Weights of a small transformer language model: tied embeddings, a variant of SOAP for these matrices.
Each number is 200 + 20 x the weight over the matrix's rms, rounded and kept within 0 to 999. Layers, rows and columns count from 0.

# layer 7 MLP up, 320x128, rms 0.232, rows 200-221, columns 0-63
165,274,185,167,199,205,193,193,186,190,188,168,228,205,212,183,211,213,175,156,174,183,175,208,218,216,198,197,204,218,177,163,180,162,210,187,179,191,174,194,150,190,212,203,222,189,222,214,196,192,219,225,170,173,231,244,215,207,178,205,182,184,212,230
200,208,204,227,209,189,219,188,200,209,202,197,178,206,202,225,218,212,155,231,215,231,188,188,166,203,203,184,164,212,190,183,201,216,218,226,185,208,195,181,213,234,175,185,196,222,235,166,218,213,216,208,205,204,201,223,194,202,211,191,197,189,197,195
213,221,197,165,205,225,177,204,194,200,176,204,184,192,224,236,182,212,222,177,211,193,242,241,210,192,198,194,233,252,200,195,207,190,187,197,217,179,181,191,224,181,211,208,212,203,221,205,214,196,218,186,174,229,211,166,181,211,215,203,200,215,215,219
196,216,187,199,230,175,207,202,186,198,214,200,195,194,192,174,191,172,206,186,188,180,175,190,179,206,211,190,185,258,162,211,172,216,240,200,170,208,192,201,189,193,175,205,199,165,198,158,208,192,192,193,224,139,200,195,222,186,191,200,189,163,191,173
231,209,186,211,202,227,204,223,191,218,199,199,186,195,229,184,183,199,200,219,201,166,213,167,180,170,184,227,179,190,231,181,191,237,199,205,186,200,211,209,221,209,206,218,197,228,158,194,226,198,191,234,208,201,224,187,235,206,177,193,183,202,228,205
216,221,193,211,206,189,188,197,195,220,212,212,175,216,217,203,218,203,199,201,154,161,193,186,203,187,197,183,214,196,223,195,198,232,198,212,202,199,186,212,188,190,184,180,195,185,193,215,221,210,250,213,189,202,198,216,220,203,230,206,211,206,174,179
214,201,193,213,188,189,213,208,195,181,241,204,175,206,206,241,203,217,214,205,213,200,185,186,201,247,205,218,217,187,212,201,236,170,222,194,210,221,191,192,204,183,195,176,195,204,228,186,213,174,204,171,174,181,197,210,241,221,133,220,170,185,232,175
186,196,195,217,237,228,190,191,200,170,175,198,226,188,182,223,192,235,201,211,179,211,207,204,190,172,177,188,190,188,191,239,208,171,199,205,213,178,208,165,159,184,198,231,192,195,168,194,181,188,213,162,204,203,208,204,218,187,207,213,214,228,187,198
197,193,233,189,188,178,189,185,203,193,205,188,245,235,235,221,213,203,205,193,171,226,211,208,181,181,209,177,230,210,213,198,213,182,188,216,205,199,219,228,202,216,189,169,220,214,218,211,220,207,200,170,198,179,240,179,248,187,213,224,198,164,172,214
184,230,197,201,195,156,221,201,249,169,180,181,198,256,191,195,245,190,203,204,218,226,159,186,184,219,195,172,225,204,196,235,205,184,222,218,197,188,195,187,218,218,191,220,228,185,201,222,161,227,176,210,169,202,178,219,166,188,201,159,195,206,222,187
237,171,155,179,236,214,164,201,195,222,179,217,185,176,205,220,205,219,196,190,208,213,231,185,176,235,180,200,194,160,209,190,217,188,174,209,197,216,180,193,251,191,221,156,187,197,193,155,195,225,233,189,206,206,208,147,196,219,199,190,163,225,208,183
196,219,244,254,194,239,194,230,223,200,182,189,199,228,196,217,220,234,226,217,237,174,166,199,199,203,212,167,198,210,221,216,181,244,208,215,182,203,207,191,207,204,201,210,218,178,205,168,179,201,186,207,212,175,194,216,206,179,229,184,208,186,204,221
245,199,208,220,158,206,184,210,193,207,179,196,208,180,201,179,211,197,197,221,172,211,175,208,194,181,185,198,177,219,176,216,195,199,183,186,186,209,175,218,208,237,218,223,205,179,183,212,173,162,205,204,194,224,179,222,204,199,211,230,195,200,209,196
188,176,209,217,221,153,236,174,188,224,192,236,197,206,198,175,194,207,231,219,230,204,165,205,227,180,212,210,176,198,192,179,193,191,176,196,212,229,174,247,205,191,201,183,184,220,161,196,191,173,213,236,186,191,162,214,176,203,212,192,176,193,205,194
194,214,219,228,187,183,219,212,188,177,231,171,195,204,225,205,181,189,215,181,165,182,188,206,194,169,188,218,203,200,194,220,177,194,202,205,221,219,212,178,181,201,232,218,167,162,194,194,179,193,207,200,215,194,178,223,185,195,211,212,216,216,170,190
203,208,202,209,180,207,196,199,259,192,201,233,208,207,206,211,199,196,250,191,170,180,223,208,208,207,170,230,231,207,189,188,200,221,197,193,156,192,197,218,205,197,159,182,185,212,170,193,243,187,187,186,174,208,217,209,181,210,213,179,204,197,185,186
189,203,188,201,206,201,208,209,203,214,222,204,215,201,199,208,196,203,182,196,188,236,179,195,199,202,188,239,209,178,197,187,192,204,198,183,212,218,197,180,194,179,197,211,216,160,208,226,225,204,157,195,190,202,210,193,196,211,209,191,164,205,213,161
198,210,176,204,213,183,194,198,185,225,182,170,177,232,178,203,219,221,172,228,230,196,193,190,203,205,204,190,229,180,215,170,194,196,172,223,217,220,214,222,203,227,211,198,200,164,201,195,175,163,217,180,187,227,182,213,185,194,248,186,202,199,186,175
204,154,178,241,232,212,229,207,198,200,197,200,215,189,195,173,205,191,165,206,208,192,206,215,172,192,208,201,195,216,166,204,236,188,200,178,211,209,205,194,179,216,202,176,145,192,195,184,170,164,156,197,213,204,180,180,185,194,187,204,214,221,202,212
223,217,231,201,192,202,250,191,218,204,208,197,186,222,227,202,193,209,208,212,194,248,223,194,178,192,185,182,201,184,193,190,193,187,204,163,214,194,188,198,224,206,210,189,199,185,196,204,181,183,216,211,242,194,225,222,191,211,184,249,169,206,213,207
228,188,241,184,188,236,208,208,173,225,196,174,212,207,215,198,183,178,186,224,212,216,223,201,190,169,194,199,259,172,193,190,217,173,203,176,208,190,161,214,208,219,208,181,220,182,188,186,230,211,188,207,200,170,207,227,207,177,205,197,210,210,223,200
190,194,190,186,225,197,191,198,194,180,244,199,200,170,191,157,208,149,201,187,181,167,239,189,228,198,224,215,195,164,203,174,218,199,199,190,233,153,182,213,214,226,196,194,205,194,209,201,239,194,185,181,209,205,200,176,198,209,187,165,201,212,198,166